Each number is 500 + 25 x the weight over its row's rms, rounded and kept within 0 to 999. Layers, rows and columns count from 0. Numbers have three digits each. The size before them is the row's rms in percent of the matrix's.

# layer 4 attention query, 128x128, rms 0.126, rows 0-49, columns 64-127
118:518512502520451521506470506493463492469500472491542497487453495481528471466480474538477462483482523523488509504531497511527481466491522525490502482456488530494481511464503496489467509488537470
103:487484511518504474511499519512497458488446489481511536465489529498448484523459533490509483530516502506538520525506461478459518512489498483542482514545485476497523485514527474511524501533484510
103:491499495515486471531470504508478479498476466475526501480423525460514486492467475520477486511499494502485465518558487505530472486496529516546495498452506501494494488511490454481469532552531489
120:586506519490511545481475480466474502497538509530534499524450487493546534406489479517509482473472516532472503499526511511523485471542533515490509497469478530481542499506502489535490509487508476
111:437545496454514510509536503481523505513517535483469489526573509516462491516506512474496517530500505477514517493480542509486506468475525487464523495513539493486503522516482527501534490466451515
097:504512490503502539492508517499470483511533486529520513524519480521494495496493507529497506492425522493501513498452501503507477492523457490482511503541461517482485514516479544462496504464492521
099:500529505493500510460510494505480533482498488479534516518458517510525467510480519489494478497509496518501491484526503560521493534494503487521482531531476480559472454480519459492482530529524482
096:446543477474524522472504526484515519533490504521463514533523511529468510533521526487552509523503491500516499501499525507490518500474500485492544519537525471471480547502488552467538501486485527
100:538464502507475470517468519522508509542504520519489531461463491501493484492479486513491527442469500482490476496498455489504520479487477527499509523451475534508463512493480484466466478480534476
108:530450528494508525480476530509508535498487449500511510487480523488524515462493504540520481472520492503467467504522455478491524522534538494507475483478471517501539515527499492541458516519506509
103:484520464460547527504511500464509511520523543515441538532526509477490503512506475494502501487500507501472475504488516537481547507493480471505530477545458478486473517527524514493500525457480509
110:486519489478494483510492532461500492493503534515497519535538507510442494562535526489504514545517503497505485488507489479474510518482502515506517468508558460475479507431498555468507511508490498
109:507481463530495488491518520475500491540475538521464508510464481502501492549497486518517442472520503545514459536495515540502490510463487477556508526472520486506452502483500486513491498522520473
087:508475494489519541495556517544521526496471480502505511476509511488501520458489489494543478474443509488476496534462516492518536497504531476481522490504479481462502509518476467474512490478509480
087:560469508520506461508518509525511495510512490529512496515499487456510490486484486520480513502461514459467481508464427468519475490546483544486486487481495523472518528488504517486481488497513477
110:493495436498546497538493478452488464490483559500476509554500503507458489513486546496483513513516479490504506522471501515508422527473491480499510517524465498516466504506506514498519497506500496
092:502512462487481520509542507495498514527505535530512514518502456504494482528495485458469550509502501528517465480478489479495497495508467501502497483482529423479507454445516471468507516495505478
081:474460479469503462514522508464505538450516491489506480538533508538493489554549500515489458507479463530521469498504503493449512530496491512506509442506537493468515510487488471499495507489467479
108:512506489492492457496507517507555555497504534554471593527502516453516493495521487464503541467474484464478450563481485490486504476513468526493530463487505469460484475492493485476506509467495492
100:463492433525500510511456517470485475495487543482453520513482487516467511537485536504559493513520500504505508531501491529490464521490498460520496474520475469515457490521507523535509493504484520
101:548456454533471481493477535472482505509462479488528472516498471491495467495501485539512471487464508526512503480490468468556465503478501510512523480475527507465500546479467497460475510492521478
088:531503516474500482518517515489490499506502505531467534527498500446489519484525491478496499495457513523521471488448548500469501482502497530459516462496447506460508536503497480472485476477529466
103:499523488505489448488505526537466485500482498513504441490512512534517495529534532510493568473529519479468504502518474465502489556512481493519563486495532491509519458506492533541500486505450515
086:517472458490458487500496523489482530493490497500558487463539465507516470495537525483477534478501472575528512477490464489491454511525463502514519528493507491522493479460513482522499506513502480
090:493499491474445494534513548538460505497473472487540474484520534495472501453503539517497537524495520482515510470481528491520450474492516506463523522500498504507507511480502497496514531487469474
095:492453510521473535534520526504453443491491499477548498507513504547454502495485510530494452509490487512530502472466537506529509496481510482467472505518490506477488511494501503485549493513512455
093:524487527503483509458524532519492497492490503505508526505509510486474481459546510480541505473507501558538521478518548503470547485571457508494525474465485488499476474495510554464498519505514465
094:483509502483497530479494467500538559526510482501518524479462506521499487490494493487549493544520477535529499498554500510487501456506531474533479557453525502512516478493523449534500553516498514
096:485514534485509509505493479503522471474513473490498482479505514524507534498535508513486492516514511462474530487551525504446594529523504486492505461524468508503520465513483555517517501487494534
084:489551528499566476520480471481516477560514543476479502531516506511466501559460511488460509507546508505494501478461495503540519509533458522500470507517488538491517488531512496459494503467520476
087:567534476494520474503525457460491484495519572525493522516502453455507549491494500483477504513483513466485489540449494475482493514511464558486477460501445470514478468526485483468500501475513481
095:482516494516533552467509477499525501489493501451460501487476521553531458503480463474553463522526488498507531505576490542497534493506520441533511490489531506498495501516491508499498547521471525
107:515504505527529516526522525502540505480479505518513516496541519519446485540539510493529494501515513474467496515486492469445487530495507475500527504534504486481511492553525495459498507542485500
129:490547541489499508495486469487537505491512503507504473515540553500508549484503518466493528495505532471465524505505513482483522496555517476485523532543486495499537463573497514525508501493474528
087:485491463492505544485501519481507517551529541492491534535510463504464503512543524511538484491493487514501496476469509540506487482458493523514524498483437507489445527486509476473508537507484482
089:488505441508517534521522493440497497472504543494477468541538461519451487512514501516481493526469480523495502495506520495476487494444537502513507502497477515499487523498501468480554518505459482
083:489529540498497466483497478531538515498483500474511505479512530492571461484479470478503485465485501483513558485492509491541508485482468528477495514458583520495479495480481511501508498491513502
102:472493472493539557465466478495495507520496528516458499548569474510449534503510523510479508473480495461489520487467507526508463511490490529478517522534509492490495512492532502473529515457514542
110:509516477483483525509523494448476489535530560480513500530505493485478496503546505568498500518513471514500484494497511474496513505501513502500488498499488465473484493445505439469528517480501500
088:493539543505469515492493482519519519506499509492507504484467467493506458428500509532502474451495488499524543487515523498539512461477534473521456536450472499501461471517516539537487486527519487
099:537481509499509504522485468497490487517565493493497475502542512503514522525506491513490486505502533478486478440472446488480525518566458520473489494521469538485546496522498460474495514463496503
086:508532503495480482487475509458504493516533513544521487514502496515472552538522460521487525511534480517486515512518491516543473490502512503524502470509559471462487500474500528496505505475486486
103:493466499510512510469488529494509472498526515509458532499491454472500527492506497567533421501501490494488481487505462499490568521485509520530453464510496513532516521496493522486505503513516490
086:530486526531458501514496485548487480504499474502523535465487487463522478461507500480508526488475547503509517505479496475490482467504500519455526522494485542504492496494486491493497486527506450
100:488500561532504529491484443491454512538505471471531471473490483522500492532519520463494463510536501502504508438538493505485520525506514494520469518507495503556535447514529482500510487540490512
126:503519530515468500458494514565521518535494496538475527470467516505508479503507466509547494452520517540480494521534538515500559458497513466519505526475494482492484523525507533518481503512506456
125:478486537519463486502486487543488524507484423490550472433464504519536513476489494510511492496497520532502506494534509486525488495496529501528480557492518539522519481487510488539489476555515491
102:520466502517510475511476488505500505507501473482517500507509476452509491502495491514506513483489509469503477467480441472505510507510463546455497484506502534497526526478473509464490474471508496
102:510485542516468472509487502567492478520474443518515466445502520519496465494490531505503519504518529486502534493535478483508481526510527514478500543511509559541505507498528522512513474554491501
113:467512450489534527506516528469503499454494542518453526533537497509482519539519477476494493498508480508491463542476525528461499526494490469487517455545481459481498494510491514487525512493473520
# layer 4 attention key, 128x128, rms 0.125, rows 0-49, columns 64-127
124:477469498540469509485501499520513505515508503480507440487479471479489489502491516507500486494522459503518507445504518522555494465509492510457480493453502514520481529495489508483474501464524507
112:508503502522492529513554454498498501525521488493551481471514496493500461501471470474481496493515492498483494512514521533505455467477509499489529525500539454544452453489478527480474508458530441
104:508486504529479535545511492504527506557499482474499461498516519474496462513499503457531496501519469503500528475519538553539492459487525451475509530491520499518491498458495519485480499482501478
108:471484519541468548487504498516495521550483516484469455495485541482458491474471463533516507503524479492535543452467484478511539490469508502477495488508474538479509542528492515502475515493475537
104:496529522472531493503505544488474486435517520532493517546526471533494514490518494507472481527489516478493466531461490478486481553518471521534513460494510514519481473505477479462542531515501528
108:546470491509501470443529522493486485500483492532481458510493494521509527506535490515531553550521548507519527519490518471541503502555508530500499440507520506452509533533474512526522518496478499
100:488500485502542515487483495524521465470514496477510499485456465440503534444497449524498483481447473518536528511521510487479542497543475478498440526520472525504487509519513493488538477528493491
087:515528505474493515470505543445481499453470532565474529515500498499520457439537485492489521499476503524514479542493477519492498503491440504536476489489512503519479496524535508488488535506509538
105:527506497531456497509500464527510538566480497492495460467500528512486496531462511484512501476523513500512539477517502502497451470519527496497528544498529516477493518492493504518454513492486488
096:524498475510509524496458497547503525541512503483522510497515492451516511478534474499515463450447484511545509507505497495463497462463569465493551518508510502432481543514479494519504499536487461
092:489481519501534495492486528475499457493518549539489524498481471489521519457521449505509526506488518509532484531487481491484513457531485496502486482486509477490477511528496477515491520533543490
083:521525495514480520510530501453508555467560547548503516558522490516470479500495513483513491480501460494451480512461514501500461503502484493554506494475486482516470461492524556448488480479535500
103:495506465543532508524499473492524535529506531507551510458494508506484487550484518483533495517496466510508492517509484494535512487516475473509491562505520487490517496493517542517437475459522518
109:518496507503485466470438506502489473518440473488496503459511519522534538517489508537505475464496544522509525501522472526539499457506521510478509513511518500509529536458469509551500562525501489
119:523503479523479473514464469515527497521462483472535497471536555519495505520489494498510510491532526506512548482540524500507511503485521503464518517518528504497554504484483499517514491454469432
100:493565542509507511517501485505508495463519546532491495539505471488511496526503512510512481532505493522517507531527498540499478509527486508519483476475512441525471485525480531469526496484505516
086:513460493525490486528536498474496497509503493558532472528492521499503447499552496524474531501507479515510480493500489517552461472497442465494459520417483488473476489510531544478482487485566497
125:502512465437550499489503497489485485501498542529497573500520492498474502458538474481529499486483515474461447555476486476470500525498492518509537450548490506492514504470521503488508495516495502
076:512512456570521488510497472486495474541476506544521520530506504518470524529465485510499531500465494496540499507499470512481513486454486487485483545510540439467518490495465498509444480490511480
092:463595511506518500521516470527488546480549515501518482501501540511525465526490497491536512504475511510478497516464513561496477497503488462534523521477494448506455512515491533489512518454482508
097:521498502491504469490482446475513497489483487492535504447537563541532515492487461482501531493533536499482507501485497487515487519503467522497535507547548518540559518454524518548467485475482494
088:536516518550493517502497494540528473489507550514513492458508473519478479485474516489493478526529520518563535471526509463483500523516506545473498514512554504483539466508478494481517483471517481
094:485490508491467513519514524482529484472518512512481480536505485458495478502468484475517481522504487566530475495508544519554506496461471469497485505477496511510444526497494558477483459479510543
079:469488462464504496477490492530461444519480486512516525488527541484520536500487525526484471549538499505456490505525490517525473534447514482469519479556521540539529513488479529536477508491476522
088:518493529499488500498480525537491447461484502494461474482545454469503506515466505487495462552539508517508508477481496522516505474537486515488524508501540527559510517461483522488505491535508542
091:540479556470509506485491489520498476486502511504483461443536512482508483510561485500518489529528546484478501496478472492497506488549498506508532475493510512532539544452501491510541511517472504
088:494446516475516538481506499487521494531495530495477508507530523476501477512501468527488530532557521487510485490472531530502496502516489511489538496520506525488530516590513495525480459461458491
088:477512478494519475518530467509468522518494461484498525568491507472517500480538499522469509466471456447473477544503478505482491490477485470538484495481470498456470475528507489472455547555506507
099:504454515484490535491516542481518557511550524508474483526470465475486478470512480514497483474469464494480482476457525492518504495506555499517494486489456495465432510513522477497544487498525488
089:525514517479519488505512513498539476471472486499484491492501509507476486463548525509514528513502514484493494496510501457495507540490480511478510492528534546500548512480526457510527489522447510
087:514519491554518521477465465528483517521469514519542537521472529550476507551443496497517528523497516499507535492492508503500495525497503543455532505520523470468537486510466508534531493479507461
092:461477521462517458528520522484483551532505472484501478543499524479514470475537501544500538447485491473489490526496480521509501467497483452546498503456429483483491491515567451478490514499496504
092:552494508495430541476487477513474528506529527468500482515467497511535496456472473549496482504486479531489524485481517511499496441506512501523473513494526564507471492500459493521491517515511445
119:512489523470490510497509547496470496485501507498508543555515517502525536473546482503518513502475524494487490530470513452475499526512511481512516492486482504477500514529489469518543482544488518
096:466544523529481499522516476462539503486476547495472517512480522504508475493474485527470478499515466463477522485475426503532479483489478534537483523514530525494482476498528476508431539480515527
095:467472508496500496512528484528493496483510550497520480498477563517502502509474492551476521489523490492532507483474471516497473531489483572480447531510481502514517454525514521528490517459461525
094:478499540501498499470501522518491542449484503489482478527537433506480470500519500459502468477512483520531456488488515496544493489506478471492524512514506500513499498519522538471507530540508491
098:494511520477503482470499500483477456458513499539484511493502499519536541466468492535497527563467542493515505504502471507497519522530461549535501466510488502564514479495488454506530524517481507
111:493500472543554528530497502512480488486512496506517489507500551542483501517526515514488477471481470481487522499456474520488462521528498537470443508508490452445531458534512500523486497492496551
091:491467490519497502497496485507500527549494488470514457482482512525531479569510499491507532439527450497480476478487512498509495463502507480477475539483486500473518540510477525547475510491511487
102:500499495501500495496526502522518475494494493491502471509502517477451527480493486499532477552515512456544530484528514461449545529493537490498511463523507509489516485478486478522533481529449488
098:494512484496514499510515512462484510459508512555528524528504478509526468497547531493484498467479465468475470528460468523539456511472469536526481493455488511447487494500530521487482504487517536
108:489519496536532526499500467525501539503555491484540487489485483500496509543487503481537483461472445521491506489463539507484464483533515503487533540541515473467480489492513523493489486481501483
103:491497516496463487505500466526505475524451479471487473472521541490493498478473505510493509532556536503519562466542515475518514509504541497484537504501520511513559520462490473526526482476494449
103:478515482457540519504553484523534548500539474449484497517511517475499457498507519492522502495423514485479509479479552486482483546504490466497490519510424492467474520543493505483508484489470478
104:505440460515521524478512511489498515555506496512522474498447502514507497543497494506513525500490477501517466503495491497497525436497461495489475551476491546442506525508507523520457492482522523
082:492480476474492477509490476506496488520449424439497507457516506488525511497477518459482466469482491501497495482527493488500516505462496475469488508528498574527511510482499493526478513531467493
110:477529505503492489497481465529503479490462482472499523463550528524501532507480510466500470499533551506521550484521517497478499547486532478474560513575548492506534499491483474538511526491415468
105:497491514488484489499486478520500472498480451447484502460485487508499533500466522484491462533520514540523528465554527484511505489486529481466515539536530562567515511497460494519515495508499489
080:528494509516512512491484529479492521481544550544525504518490487485517483501521496496538528492480488516506461507492504548523491478515470520532501476446464440484468500523532528477509501473552516